{"n_head": 8, "rope_fraction": 1.0, "qk_norm": false, "tie_embeddings": false, "optimizer": "soap_variant", "warmup_steps": 200, "schedule": "wsd", "decay_shape": "linear", "final_lr_fraction": 0.05}
Each number is 128 + 24 x the weight over the matrix's rms, rounded and kept within 0 to 255. Layers, rows and columns count from 0. Numbers have three digits each.

# layer 11 MLP up, 704x256, rms 0.0951, rows 581-635, columns 0-255
132132094214113162110103134153149162162130146087138147158131126104118156094096174146141124126153148139140110097128154096186152126114121125093113123122119109105149144122127085124110131143126123151109095092162168138108131153131109128067107150139084170097094141110076161143121129086054127115161138112160170097154140132105151157105149169120101138097116061122148141120088127171081153136098166122127161095147108143129090096138134109101105127156098105141109112109095104112079116128064113130124094126166151147173158122141126111140151133127137114126110129129147083163144127128154095158117085137117094087139092092141173135100146137144110106137116096139113076121120134077102154129105078148128161119107177084150108093112133113136124151141077101123130122136107117140129134129100113
128068090134125154122149162103086120150135145137154145117134117136136125149131098094145168103175105140166108163101135170168104103136130146145129076110122120132093116113107175109151113140117109155121148089140054114105129173122142087153095189064109123158148147102157131137138149106133189105115119139154130140148136079160138183094173125109079120115093112120162153157094107160080087176148142156120145105127150127107134103089156159152144145122113094144136120065146129150133178110146121091092186118113129129138108140074113158139129116115132126133125137110099080118145119104166099140123126160150131135150159178134108133133107184122164081127088135117138122122123111144108184141115100182189123120156166161141119104137157101131125087129113077134149150131152095108103077110152116
148110200160177115170154129179106173136154151170093143078134118101120107105157117123125130138138117134141162131153124129126127127113140184156123110162079138150144134169144124149104104154161155149122186102103142123133125120115091138160070138112129130150100114106161130075084108090111166118162143134153114148130068159145122111133092104142157120120119093132150133172135136106114158170150133143169119130118180129157132139128092098132149105125118114132169156102155102133123158111142083105108120124096154100119172126101150152144115117120121114113136133130150109144114124132105114119111157117095126157138129137155107173156138069137096116102136158125154108127133185114132138148096173109145143134131190105120160150112149155125141098116118145159106123119122140138136152126148173
171114161111125142133103142095106168096143161156126107166116155126130121181176115139124116129141160143151151119129132138120126129135114120135103123147102140098139116106151151147110126124128127118105124097132130153145141161123115091141124153135092128113124133125124123134133151149125112141140132145097118131154103109167160082133115117111110091137144128138118152106138107112156118105107084158093169122138107123157159128143138151132134164110088114152147146112113121133130088149137135082134092140140093117167106143123110140099145128136080100126143129094147148154137161113133148119089145111124131126193151145153147155132118165122095143140155122128113144061131129107137164112120122119143149103127135144143119070131134127082101116110150101142149126131166146134144115093151107
158143127143140158135169133119117161136153123147171137109110104076130149143139169150098128111165113112093170126119156134126107084135128131096119114132101113120125174100153130130102051151140144098166125160133134156142156134162089158151158129126147140118126153105146169130136184121081136129091149139146112117124115131135088145156132166094152082141125141138123097133122170122148173149108123099115115125148089091171107110185152112141158125132170101132101081124173082103076133153151145128100182137139074147103136126154150112108142143110115107142155168116123159169166116116131151103131140128134154121098121159156177186122158134127073106145150118077131206101153149111096144129116113152098111132154114121140131159147122149159147133115189123126110123103098136133162100117134132
120129107176133122156136133111124113132089131128120131140093135140139149156111118087107130120105153141173134152106115085153150127144094118091156112106138131085139129150114100112123126103140112120102191141202150063125128124128099121085151123131084181146136149182119103161104133134116129125111112161147168133112126089121111083113114118169111108145138107171156114066162140128151110171122141130138116125093102159077126128100143150158160085159131049172107135179136127150086159144075109133125108086115091139087131147081119107126167130123065128139123130129101140092152102192165108132120080125105132069140162118150129129104173130112142153146148132139100144112115110106143109148136113154185147169094108141120141119135191098137120128132121159093158142119130115066153136160083150
096094124157109116200136182117139164156128126127170206150108167142102124146128122151149127144151090143114144126140156139103177144154113136090140091129110143135134182166131145110098144119139112106131128108086171158102146123155143079084127157110100120123089107127151149138142099142154116156126088171126138113066120098100139130066121146110129152153138137166151113096144124135110129138123106168095150148106179108163136135142146130149098137166157116116140081115106175154119165162133107115102093129140153172096180116130132147106142119155141129125188146089072071114145103157146138097128124145120100107113140114152122138087142116126104136074131148130116093078100120140167153133095140148166107155154143150169154114147152129125121131158068117122104128105095118155133127101093098
105135171110114127128103099139134085119124149160096148127121096130117138105123114134123145123165103130139128110091122101146114143174149114138140133123106104114113115142103126106163127113137159135132163103122157154158122177112149115102112119121113144140130164136160122133103122108117124160135111098149147134122112197142116141095137119150118158147136113088178141119070144150139104096117118130184125132153161134148135167122139134145120147095106157104136151111108113130137125141165130096129127145137140164098104143121152108123094142139132134155134155140148136135154158118115107135117143133117128135126149136120120132141117137145132110136093158113103098171130147118095130153111126136129125137140090133077124158109154117134087140168122128159129095165149056141162115145139160
107132127140124116140151122106096172121142123139119110175126094070139088105105126175128112136129159135150102166155144174131108125123119084144119114122129038151114108140172110149124149140121127066131117162115178117113136115165085143151123124122084129136111128193143176129121174165086120159110089124161155121124143138152180138139095152108159122105117136106167133152132113118113136079114168098120104147145098120077136133140139110116066100140143105125148102125150105123122144118114173097148110128133105160144156124117137163124068130116133153193155081107120147175201148150115156100103161156140106140107143098068131124127153120114122132150157148116154142165122130172109167100123139153098152129094129147157134100091128097153101140108134107130094150151092118121126123090147111
123118135133114132138113135116128132114122130153113126127143108163140121146143144106150131101119143127118113141133133137115137118107110145142158126118130124122090158136126138132120143151136122099122097125123094125134119148121151126113086126125133132110178116145146133098105120111129130110120131139106124116168143088141140140121102133102119156113103109127135113119115117092210134127124137156090121140151116161136136134118110139137134145145132098132153139131105166149098155138133135132112126112117100124163098109131127104138146151124110124090148108140128149129136100142075155141106082104084117123133116139169129136101105125124140116120128121161127140120158136157129110112124113137141139127113095142114114106138096143134112101083119110130137151135116132147136133127141155
149147123096106159120126134185157149126149114132155147154121132098147149130108164108113104133080104100130103122156122165141118161133114135153118119150139105148133140167117114143099126131161150092132096150165156131138133070163155108122155137139124182103128140102106095118141155091129098147125109127135148117155162127127082137150071090115129123131096142140122170106149132143101157174117095130093131113094114126156124120145131095135139087115134164137111131099084124144124172105128130131149066094135148080101134124147137114111111122119142122121117127156089155093120145131153162093124120093138143123145073125157126136117103111117151172124133126110141106138142149133122116117141110180191140106173087140130136079155131069169120099079119162135109078162138170127118173106143156
111148124128125119124122107096132108080144120112138123143156125134111157129125120149123123101150184133115122125137105140154120087118127105106153148136158150108110133116129171123129127131121150114123163121107095171154121173127133126157130141104150147120126128112126140147118122087115116112156123132123119125133143134118121120151104136149111117132137093144168131170098088113142130109132118143126134141125128155118161138119135121121142119109105123067104145146154131122066145118143085120098148148095132115142108106154144124130107158135128110103159161121130123114112114114131114162131108121100139137090114162141150128162127146123148105133095142106122139136124123149115087129088132106112111131152137129179119131103122124118110112149134175108135155129116148120117135124145145
133092120136168120135117145080086165115132104105137128108126092143131140096106105108092100161104123134150152111142141175163162114145168143130113145139084136142126152068188122144102146102139102111100108131092165144122171107124128158105169114145143167124168115118115130160109169103104166160097143049103134149156098105145130118122112079086099111125152102158163124185157086127091142104182095136130077120144153124095157128097116141174159125117102181117094146106143161137125166148076134117104154148137108140171117107129144098131146087129133147203111083123109093104135151139131111150102100111144072096132136145135105115100106118154145118159103099119135097092130107141165140148109122147148134138067105135104100153134107108152129167102122109137125176128094102160121129131148179
142136196114165151169139184151190147140168126165181132137135158099148092123110134089128154153146124158167126130132143139155158126096098115129131157138185135145154160157143163139155092100079139141110094116142150140086157141080109174112144115107138095120111086139167173104160158153116104127155111145152108134147118135098159161149123096111119167158104137146104111109115191082095148087125136149189138124165067123129172124161116134132150120117134160122077125144066168137146082168141124105138149091150163114078058161149153116183148146081139158078158105182129119108127096136128120129083127110126127143133138139106111165135140152137136073148106160115142140122081091147180159110091117135083117166110090138122138087130144150174084126151098157135088133129111116078152125154119089
129108123117167154143125112124109103092103128160101106134135074135105116142085148126131099121098107092133156123109133129142112114142124094124133104119156154135122120099143099107111120118125126161124141136140101127109139103091152133121153140153150126148099126114117135146114109101157127143124168097149167115132105153145104146151118128131139114164103123118137107119134137115124147163146139134139131144119109118154110134169114116130137105108140121134123112144117132099124079175126119130120101138119149144115134116165115112116129136116157127135113124138130139147127178125118160099108168131104131108137069140139153103137116114117127133125108114150110117125108139143136141161122129135153120098084085128119148122142118133148107105147131116108132122121144161120136139148102148
129097121092094099095130165119152129159110146212181128099166113136124110078089134110060158162156120140114115069161112144134111098123111109102161144121190083145084100154119084186072154167091118167152159082123118100193116161132142142148139036110132124111134161156130182139090060075172111125126101178089110127096180221133093150141115071106165121144069121105178126106131082167147125123116170153121124200140147105158097173115107197150144107111161120199162085118088122095083126150102114186160116116111155089178112097145156114119137154157094128130161195191084169107185114157074114154095178137111102108092103100121196094161115178158048146206137171133129140157150147104147145161130121181161133129084109163066135105093178118199128151122076101105125090145105144145113123131108142
119119129128115135111139108147129083148162086119140127104138120127134133142151107125125126127137129137152118130105124082113156140118121138120119113124107135111147126117114123160093133143123109161140111112147094127119091166153112109112111105156140135152141145137156113143111133127140142111125094123168158112116127135094140143147145138125108174135140089115102124143141126099132109115113110151134108106150173115097164129123059112105091150113142117107154111086130151148125158138132133118163127103164127154126124142124113118129112125140098128097134149122124149117123154137125124122143117134105100144128113116115135143148138115125106123126115155161163111106122137157127108130118108156117141149126125157110100121132159103136140107111108164133133133123113100100106133144114134
075172126120104131096116101125107162149110085124153140079114175152158109148107163157145128137109148121124121129123127117088099085116120134110102131146069124142118121120172155127150158135121129122134169130159110148133162148103121104135134089104169111134125165162147140096176140110118166153105138086162127142109094148106123096115123114132102089161127127142182168163127113114190164107123143112127142136164132114115124128114157153130131114114110139145129153136135148115164130123111133095109147170110104139089161129123145095126122127118147129108081125156174165108151121121139107124126129087090136173153127087088127109142117150123121100107130096106125162127130124143140138125146134133116154124121115124117139123124086118127112145141139137113112124144122115088103139175129106
123137114122081127131126127114132177105093098103154165139118121139150135147142137117137114109092133151149126101122126100116119138099138146108129142106155139080137129111144142145125153149118121134108170147130148141074116138139137149102124139099120156123141142152127124092164123130139097096133109138088147120128143088160123120118108167115132141093120133083137118107088116150159139142123159128084142130153177129120138116112136093121100122157125153146156079149117119135097146130140094128123091127136169151139149142145143184082156124146121139119144125136136168164135112163108138135140120138094141121116109138137116114112113145090132060118158113091161128122148124134105138129095133137111119097092128141131125101112118116158123092097129119156104109122128144112146182121111143
162129079124173129141161118153142131112146070120110180103140147161117123114106164134116145126210099163161109147155136121104122134115122108118174149137114130184090109106147131110091102134094093116132147106134119150113069145074139161134091092078135103122114135129106092175106160140127155127107139169113175141169147139156148151129123110145101107177140131148159124105146126110135122123134122156087081181085092138126126136149140137071114148148160118113159128086166104147119153108128127153135098148149117113152082123136086129120109134120131160133152113119110098138150128112149160121108126121132127135135124166171116124158189137112144123132142101167119122146121101125133072140130133139135130120120119114136121119129174076122114092076143081092143155134151143131097115169157089
123145145109117120111117119112124112146128157099145156139144140132106131142149117119106105132127112127155137116123117130128094102176142144130101096162131136157162116116124116114097135107132125141122139136136135138090069140116111060110133101121129101154137131100138136138104152123132152120103111134105107151107101086127170114089137102117095128155120146136132170154109151136112130099173098127134119156137117119141111117111131133120103129108135141137115151150130169087139123127119118138171136134107117079131126113109149084114137139125154105099125124128114167095097117159122154110148127137163144128136122145128094095131131148103089135155131140115153111188150088100088073133123159081116122118122139129139111131098167115101129135175107117093080133166159103125110174118130136
107109132111140102116137122139100098127102132160139105146147128124123135104105117133120136125129162105140126129147132126125135128145121133109151112156141121141133101141143127153131101132138133115145135116127109128117120169131137124135130125164123145090138159145114148126132125133108134110137140128136171157116128100167136110146131116125126129133114132153134118119134155137113132124123082132142123104147119131121118154154143110117144097121118112135148129122186161125134101130133133141126116143143123133114107120128136103119111120138140149171095161144114108134153139115118131117116159146106120152096098115124147162120122128154125155138096130151126114114121110159126140130120105127135101109116082126138131131118114135128126119156141136111122126123154089118112137129139145
138117076142104119099121123154114138101143099116107154108134090137159122116181148140103139118129132126152146098141129142123154156132123119147127077103133123127135146158174087116165105119134139092130147120128116105141129127133112119097123157115103121131155098105157116106143115155132122118112146142089142120122170172125177137120118152093134101137137124095119151164102141133106136123115135163104139133098145093122116107188102113172161114134105142113145089135134108118137113145179153156155113144148121171112137125078130122090120144163157115120118106174090145154140172112131119131084099143128110106123170104166104141172148103099174105123119128154126143130158135125099106156116125113095134136152156129151119138169146114163128171096102089100152138128113086089130126151132082
121120111178086106147124134116150140140099105112092124149145095162121128147127131085112115130102110126114144154167116093150142111136151132124118149122152140136134126149102132088119137119100157128116132151124133133147134109135134127102127135126128129134111114101127131140098147087116120125123155122084113146138161110110133111098135123126133139123094121110104156155140132135152092138130112135123131144158127111126161138125127153140145123159151170154114100160131113158111119141085139097143161141135123086120168162120136153107126119134161108101155102125112114129136134114137124126091118124096135138169098089115167100106108173110107108163120076110144117110148123139143149122116111128143097132159136125120111107138116166140071085111099164155124096154172164114138130142101116
136125131144120145094124146096177133118136115131139162139104159150117147157163154123132069110147165120123148128149128121104156105105119155175146110156089108115131134128094119125124154125109103133139135143180117170146110132094177175168108086126151140174123149077172125146084122150087199127131118088145143138126158131119124103122142090130122156123129132105155130158156087093152131153117101135151152147119178117147104133105157131132153164091113149100129154135110126149133152129146070111131179141125169155097132113110144155121096155147129153123148108112125157120136118137163061136135116105103112129142136123112137129157143109146150121106149111114129132148109148101092127159157131123134140091107096119113133149107114155119099112127130134124106127134100150161137126131163091
175125138123121066149094118120197141123116140154089121116146115165119105124136148138111141157118178081138085138120163151145139117134196119109128113142088158180102147115151118112085121110117133171133116093136122106179123140117118153113165144129125131116155098112118116094137111149153108125125152094110124106096102148139121125129163123154141131123165113150112133109129087102126161146144105119158115133096122144162112134106120123127138151104129143111151113113114139113094146114147144140108153163136141128150118147109148124131124095160140122131108107149142129106124150068160094131101120139151115135156166171130163071135134093129108114069182123133099072148148145127133149141143122116118134112135128166145148127087118181143105149111135106142122105100117132121140140111136133
129106104116123156118125103108148179112131143097105113147094153086160149101119192096133140106102160140138091122140110166088142105117121091115124201125129152109130101127168119155135153114105135165089164143145143120111148151090177098143121134111133115118138140104159163137130141105132152111153085123148124154159107137125118148106122144111144125132102131138122139130109119104116172087102141111134100138149161070121128135122138167113090144111102131105102130148126117119167167124145128112126108097101125098113156103105119086109116109157128110128095168137110123145101128114098176124094140130141122178139146186147094100137127132187118107144147122138136151144152130128111135163121100136126099152123141090164108163123125142142103105138149091141127142134150149140108097151133135
096140133119114144114161133113121107125122133114142156160120126119153159060143147117186154104138168133126142061134094156136136161142093165176096138134129129130180124154091110101123097150117156156120175136072167131131097078148114162105128137136152099122141141099096138137123154118101166167128106179092140168065103123107171121101161158145146137090131144106094162119159135134102139128080108106095120162093121101083114147109144134114130138152111162127140132183148101109089131085145158141111110105116166169144136133166140199109108084160098125122153145141117150146147095126083147172159147138098112140142127109152131132152143125153099120141118130134117141142121145164154184182146130111122129125174094153116152127116092131158132126132115143112101146109123138077118146125143119
156114121110132087137164089149102131149112137116153147137149104112137203134138126115154106139170112111157150116101136143143177154141126150123142154117105119097150125132061122198132109110149114143143130119097125116101086103130146146179182102146129143155157196113131145139133126124095112124151115121118157136110128140128175141092133176183096149140162120139138139116124140137132102138125153088113119092133137114155151130128095166119157106081183124098136157130160112094118096087088114155117116150102089093141137103149137124140127142091122109109122108104157131130109113111120086152116104122149114152125118125127101110122102096114139135118099093119120149143111112103132136191185111100142106108112077139126097097192141131057114096138126145155143122215140115190140067131143101
149140140126114093123149121131112141109148107158098104117117134099160175153085174121105128142162119134180143103136107142113132087132118155152129153128093116105175111164147124136141137113108122155147128092144110124149140179134132137086099113103113124106139105132122161162131144126147092141134134114091139108108147048153134088140140106100138133133101151110114113134117148128098158080103144133165118128071152176146128135090134142132148103133157120107108127134153130137118114124139143133133118087123134149187114149138110148140161146108149138146131109146129094140158163157101095146127146128134130119116136123141102135129095103107121117131127164139128125119135126162137114133122094106099086110120153111146106123130143113107131123144121122136150127144124165169115112112150104
153141114125090133149115111165097070143137105147133128130125095143108161093170120163147095149165135100085118120117149140119148143153120137110098102133104152150112153134122119131120133163136132093138136133117117089108151149097155117134092099140122149172156095142141110150093102128121130136151136102122141111116136113116134086135124080112132110092153140185106114086154135155147125128128115119117101107119064090111111154164126124096131169089149111122123120111146108120141153166129097111145126128140153103112183103140148160071113128137125118135166104121117128132129168146121154106114134137130125174130142142119140134131094145143156138134137103149101111127137115091128144175133105126128102076120114123104144088129162154124182079137138161128111124133159117123113074117082146
111140166109145129127167127115171091124151094154134092157136144108069085120108191082128108111139135126167095175095133177147134119108181123124142124180124111137162078158150174138141142160104171094124151094093138107126121096134104137139138124129128152135145148123135144094149156113145114137063141148170139105121101108141075108183093091129158114131134100152159114135110143147102128153155148161175149113119136130154098133109115098109143154156114102132161127119141124104181104140152154135175118139107138095121107117153129151126111136110099101137177107176083094172116090137109116160127111159119137143121064158161071167088143144177157107132105106145109145128141145141174133135135151147133119107181123164099143132124132140124166146087134122161076109169160134161109112147167163
117174111127134126110124131082128104104118113160081136118137130125087125107130135126123118139103132102118156123161139114122162104112163191185146131133186151097129164093133139131124154142123094148161130150145130147138139140151152152136095115155154130138133134132130135106125091077124139125133149100167128188148083133103090148137113122129115096112147141141113115112162115114159159134146120110174156150198110104087178117145159096137119138130111141129121178109097071138150121106138113156094133180112118104091129129101156086123142114089164126162124112090068107104134104116108105121121107110135107123115141166082119128144137096140147118142108135108105154139143143149109138158101127121114168123122176094128107108132103137131148211115112157134154159104142153115121115146108159
159158152126150127128080136062122159120109148176110148134096096147099155139142114119095110167137147127128133098099171127121146096112146122084146093140109137170119110153146108136141120132118085136124130143134121174143134114124146116133112106141123094177134138138079143071112141143144123111157177157081164132159120138122145138161062099061131122173102178111118150138179117112163177144152101135091143080140132129116122157126151146093121075139186127136121133148149160130198152124140115122130170100120162152158166116119114159121168146153124155155137153105130107064158156199094136109186163104081104152147108108135096110121132158117100115143144112116147135120147107189167140147145092127113161109160118128086132151128154177164136162128169111145118168165141117132124103170142141
134135154090109146132116115095150124138139095132128162106164138144159127095117106085150084126138134103118151140137146137126152126091130117125119139155120179074092149145118148120110120178126122091106104121178103072141136148107161116103146139131167141140068102125082134132143132114147137104102113156109121133105150134104161182162133137144096117153117121152151123157134114112091146096132133169188115142173111122158121143114143172101146124112115133137093164106108135121141121150173104139133160126150161101100132135129140109126141119108115139180134156127143143059165079149139142132111139148084113120164097187101097129084156152151116150146110168074085140111141109105087067126125149095122121108126111112127122145107113120177143117181079155128117145132130172136164128127122118
113133113142110132156117124169116139145157126132107109148090110139129128108112128156154132122108154135126105138162072186137118099137149116118070115121140112141137125150115159141164140142122144118140132126146079160142125114117075134142120150120159139148100148136065137147150138101152135111115165181143085127161168134151138080141085126140113123154142117110177115106095136131143136098170112143146144095080136180136132136150105138077101133107152165165123127178118103140144123132106099151130135142115155140137117185114128131109152156115133134140135106096101102172126099138117129166117135136152114193141200144109073114098182153160152159118136129112089123116171078152174098138143130062104179143145132142160151174136113145149141139113149115156098112106101136114140080124118165
109115134137131133084131146169101120122111127194124161112146110127133146159145145147139131121121136111125154132101134137129156103149156150122145100105133127138140112105127113131137097132183127108146155139172136120125119098128156156110141140150156152112138095109126072123136114134123125128131112114159116108139110150099110151098118148149137113129084151124142115132117159158171157133170143116109147148085110145126144144169090151140140106104162126136168144091146095131135114132116129134134076144134117134138125147078116112108173125170115119134130108158116157114158172117144121122121145152119144123138135126139094142137150142129094117111123143155137145130108102149133124131106140074101102140114135127120149134183153141127096120113148121144144129129132137098080097105134113
114178106157157135108184097125143083102145117126106101149167167141107159109119132110182148100093140156123133122138130126128148107138128115143084084154131137082108117173108129119132111117134146124128118166098159138111167167152135098130174168101145113122103099087104135148115130088173109170110102123108148128157134117162132120160184131094102107164137109103167121113103147142106144123109113146119116094159097131128093112150171138117100144160163120136079111112096130126111087102098095134118161115112084121106131139120131119159168138132148118118113103129148187158106148163167115065163138148148120064117137123081109117104139102198131113138117157152128119110159118142127159162124133108122141130166154133131087130131099124123125125136076101129157111136107108150123168133135129
153115114118150101093160118090110115103148100099133112111139120157126133162137155140134144083100163143130143190069162139147151123098133089139112150131151103157145123129177154144113128184108121137138153129127154118135071082113131093101167127105123125137115136123115141133127109193142118134128140123115114137167165109091150168128144117147102112152106121116143118124140166104072058089132145113136103117142104125139156101079110084161103089143137126152136125153108119145131087087084127122155135147154107124124145157113175109147087099155139074122113108119143156138123117184125136113153123123104103104135125113118129116126154134123092086127126113103138138118148104110152145112119124146104169115139130136103143055138159117133122111135153164137120105125115102142101114144088129
121138125160123171106074136120095126134128105091122148182142132119130143107125124161095073146138111117088134103161122165109159099160122124139117111124132125147168130122128134104165111118135127089157139099132131103157138099112155122108123111125122101105107140157129140137111114146124091170132141078099095157123130101149132097132075082120156145086122139144140094163159056082156079052197094132142057109147125114117123102139150130168142096174145133121152139139110073138150150095114141109091128195125121138111127128133123109136108073109132127121130137136114153127167121127108155097130109133104101158141143125129143089141118105119139133207111124146139125105114111123107123139141166121138200122135163155138087121116104150094130180153113134113128126137135142123117128134121121
097114122098142129156126135124111061129101132148171130130122088127131133117071185091142125132081121199101146079103103115123164147146130154139108150167108116105111120129139094094121132133111135102105141106103091149104181142127123168110141157126134145092136131147129171135068139134146099098114134169144102102129151097136135139098163081094112159112144163138137130145104099136130136129117133143105121152115125179097100053123150116172123127119132162140129139145145112110149169135117115126137130154123167146151131135135108109138090138096155142126139151148167160167138108131109156144134167133118130150095110095142087143150107094100097118142119115126104172144094158176145120096149148158078106112102168125111170160070099097145110183147115100113101155148123152084140134089149141
151176142138134154139097096112163157126140135097146125131135124112145094134131133158156104173154151148138158178102109159140103110108125162098193123126090150124147146148123145117108159187131183143076122126169129112109142125105109119136070153144107153137154097162055160111122067111183131109089167082131182143123143126127136104092103141126147149124114123131110140127142108109110113117060120127133122137119121139112157126130178107182136127152204151121151111129165160144120103171121158155092132117161121085121133142113109110140136168168170155160152112156112115113139112138113119095138111104130137170141134128132145139118085141145102133125162115074134143098131116147147148143145122139127119139121102130168097140120105134126163096128097128055113108105106102091137156183128165
148106094118139109138169104106104110159123154118120112124141081112145166162089085146125103188123159142135154127154086129093116093056084118115140127104134135104138180154131128149130122103130094091153122147101068116129143138085125052111130151120125135141136123093131123120145132120116091117129125101138097106154103122117145136146124154157131137087147164075149119094118136124179140094166143091121090116135174145145136124121187098135179129143166182091111133090081137146102150096113109120143140160151143090124128157167133136197107117144108129175108129167151135138155111129116158089100106112122156102153087111073154122150111091152113157131124111148128125132136154150129128127150142094100125141142116156103125123109139144077113124088141123116137131110181151137134129140147132
176143104073095140146116132126098156114135117110113105123109106154083074181145079133088106100164113131119128129087140133124093161163110150142159154174119064111089124110124154161107124101138107149154156186085086110121134103133101104127175115143171150088070155112126171158097141144104176104100121152126133113078119130091115166177123138111055141182112118136116173130143155141169092118159167123180105107175149112084140127173141142137171133146160113082152141117133135128106137101123085099137100106130137102146099196137110141114113114119137158126100102109189154135123126117144115155166113127099108142122116096119116141155090168167112086128135135154114117091102151140127104109128114150118174155131127111124139100132141134128112133132076141127123104101114121169075144123149136
129107140105152142084143135123137140122132130136153119140157099161131119135103104147106104136114144110122181182131168176109109150155129144134103103125153140085114125092117194165096162128124140127065132174132142115127098149127136155075129146114102106134131158110128121116125132178130129115117128124098143160133148122144143146152105140108135135144159111135118157122108131125132161122127111130125195100126122128124141093148143106133118152151148109150145113120135131138131177111111162128091142122136130136098126120149124176131128175118091118119118107116146119134112071107128129131127112164145162140131149146151105138112134154158126124155133161097162133102119126144143146117107169106172151153126109104133112155155109149132131091115135165150098143123125138135130100165136136
113161097137090130138105155160116126161146118141138122072120134124132122110139117061126111165078133098132105123146111111138113107118132164142149140128055174097084143117119113099151126125096089122140113164121149102097155119116123126103131142100121176163169108126142132080123142072092118090153120121087165143122089140118155160049116147165121092115128167097160149135127157126147077099120143131105173109163129128143148152101106118131108115107116117117132127115103116136163121113136131124126152124137186167132155177135148143118117113137156123124098099171117156146138134124139147185123116103143187082118128123181168140106109122126125131089099122081131153146132164129092130198123065133175136139057142130138108117153182097142123132158109114128110103149148102103126141143131122
123112153172116135141131143154125167124131094131138078104126146116149098127139121121142146148115143130077145131185118088146150143164121171153136106159115110136096110135159115154111127056109105121139150100137133118166112133122104120119162112138100122099134129063211147119171144097129105120108135166165090119108122142120132129187159128129121099140101093163114172104125156134131114100140128120108157103102079096110108151055078155178069127111133179120150099092138108124126143152129102107118130159144139145098147126105143114162128155130147142136078099165142125104113114145113141143145134152074152089184091095119147146120177119170103078124089109168135121136126103145152151097149129120138100156199130121113157117126103154104133164112109108140148102134091109140107106122118128
106120117120084112124155125080116096114083131076142098124116097136164106112143179150133174136115103183125115123139145132144230144183109074147141139086147104129153147134127154173150146188167105119150095098141113146119133065107105144132180135139113138128116114114140115142112106134120112155141073120128141123135161147130136132119149116141126105112095143111161178124156119105113136126109115095141144106110137108126126125120109108160106069119103159093150103125143126136125135110176136157143167126136063118157110146084105125113151148122185121160116159147139093084159128065145129129115187111102115141169104091156144129141118103128134127150146117155069148156112122118110076118107094125116131107118101135113078124129119130139112128153142119141128114213143076183129108114147138
131138141135126113120139075126096100129125108094160151093090091082145135144169108152149103113148136144127121123139131123128115155110127130087126108118148104150105099120143152141153135133089108108122156124121114118110122079112155164146139124125161118143085110093115100102097144094090144149128183120132126107135142098159133096142119137099111139137124116110109130110120125092169116132105132141171148156134095104133124137155097145111122140128127127099152120173164125155151133123114152110125138125104138090070160141103136150066126154121120128093123141117126084184078116142149129125150159092142117116130112120144101116112144156112114140136124127142120128069111112156122195113132121087105146154129124119085141075171116158142132121137142151143134098122143152144160115144113115
165104141141117129171159148124100105150134176131109098123150122119133096127143105141107136176133107105155126107182143102125149130156162150118138103128072142166128101165132113133143151114122142103140124117120149142091118136156157082078124108115095122135114111155116122142081133118140125132126147090135148140167089114144094144102105094113141130150120157156128098119123137114133106155149154126160118111126163113126132103138155109147110113139104096154137103111082124162102153135108114138140118144115124139130139146103116109123113153104144088083116143106108132174077136149124144113124140121133133145123126131143113148121132162124112109161137143092157162160116097143120132120116132106140146129135112076122111108151132211119139109167119088120093137114105120116129109131152159
155078164086135078128098114120163174150096100133128153120136075089092123147153102110134101157140129151125109121120139117130087108141151163117122100143136075113117113140124135142118145119105147145152160143130118123163162147111122119165112069129119070106174114176121139140149132101124136119104093084155133125119152142126141125139158118196130139102137102104100154165153118132087139077128158141123071194131128100113111102141107128118168104068149129149108154131116107160114097150089092083158145158136110138108128117102142128062130137124127135127136145109092166142165102072118130169136111141081143165171111168131131092075094142118146155136122151099119094160112162137156169114133153151112082131109146106132139092126105094125106136145159132094121132127141168098139120153126156
130117124155133119135118102174160126113120158146119116132121124165143152103111152125120114143129136117117142151084119123129140083113138160077191163122100188094097151099168152116142109151134129113112119098103129102140141131152137117119094108138142132094150099158076127129117139153125141126130167148153067191153128083130159113146103111086125073137130169119123076097110150111127115124119143127137118141114101164167072151126122077128115129079135146122178096095108128161102116133121140114170151111095128176132094147133129194126130110166106084151094127074197149119149130076090166142122145165097133126112113135105117131104106148164094106135142160161116129166124156192162136100131149078067179120086118163117168114138131125094149104131162141132117128140100090134138158114141109
122107136136130130117128117078120138143130117094121165172154134139094121135145077130187095093135147105147115121082117130140132103151125146137140120128110135138108148120149116126138128147121149114107139125122107119108139125117093142140158178106160122133111133137166084088158155119119124135145093115127124138111142132119098107142122147114115092130139114116143158135122132116106084108114118124104137132142126141122121135153143091089108114124142129191120133161107132090158142130137116094133146165120102100087134165126149115147103103115162167131140121102129145112129074101130127117147074078107087135164132142124170119114123135097118124095157113107132162102116138123127157130112164127130138166152161175145144143146140191123108121157140143100115137105128107144116161117074112
177128119129121123135144108115076128136153114133152117113126110144118123173125115151134123140115134108118111166117129127172117140172132101137117134139119136126136141161131112119133112127141118108154104115120127122150095130112113088102179083118161105164108116136138140163122131124144145150161119110164125148150149131116117090101141137137105098111113127157129140102122076132108141114128114145151136100115127118161156151173147107139125101120088120133136107107098118131152115120122146122100139124126134141158119148128124172131152139098113133128110099167109117093178175131101085169142150099131122100116111102121128142144088157154137138186104135120080166083134131107126105127133117138077171155125113122136137135124147106137131155149120073091107125166111158132113117121142100
152176148141095123130115140135135172115146140130116153128142109119179126116150127092175144173119105159150106126094117139129116121164102140126126127085131155077148174118137108120129141127113102159114145124135069130150115120136144161117163131156162113112126119112111076136125084163147121119127097106094104104157107141100131157091133106160119145161098152093106106100165089163108103114129113149107093149119131153132120137135116145125142174131090148116121162143151134119076130147118123097145137132129117121112124094147132161173134164171165144101109151109100103095129140131082097146106146156129126176118171172112090163110183101138125146119095097080151132176135134136112124140146131149156102141114172133141121134102115115144144128118141093129134171127161135118159123134147091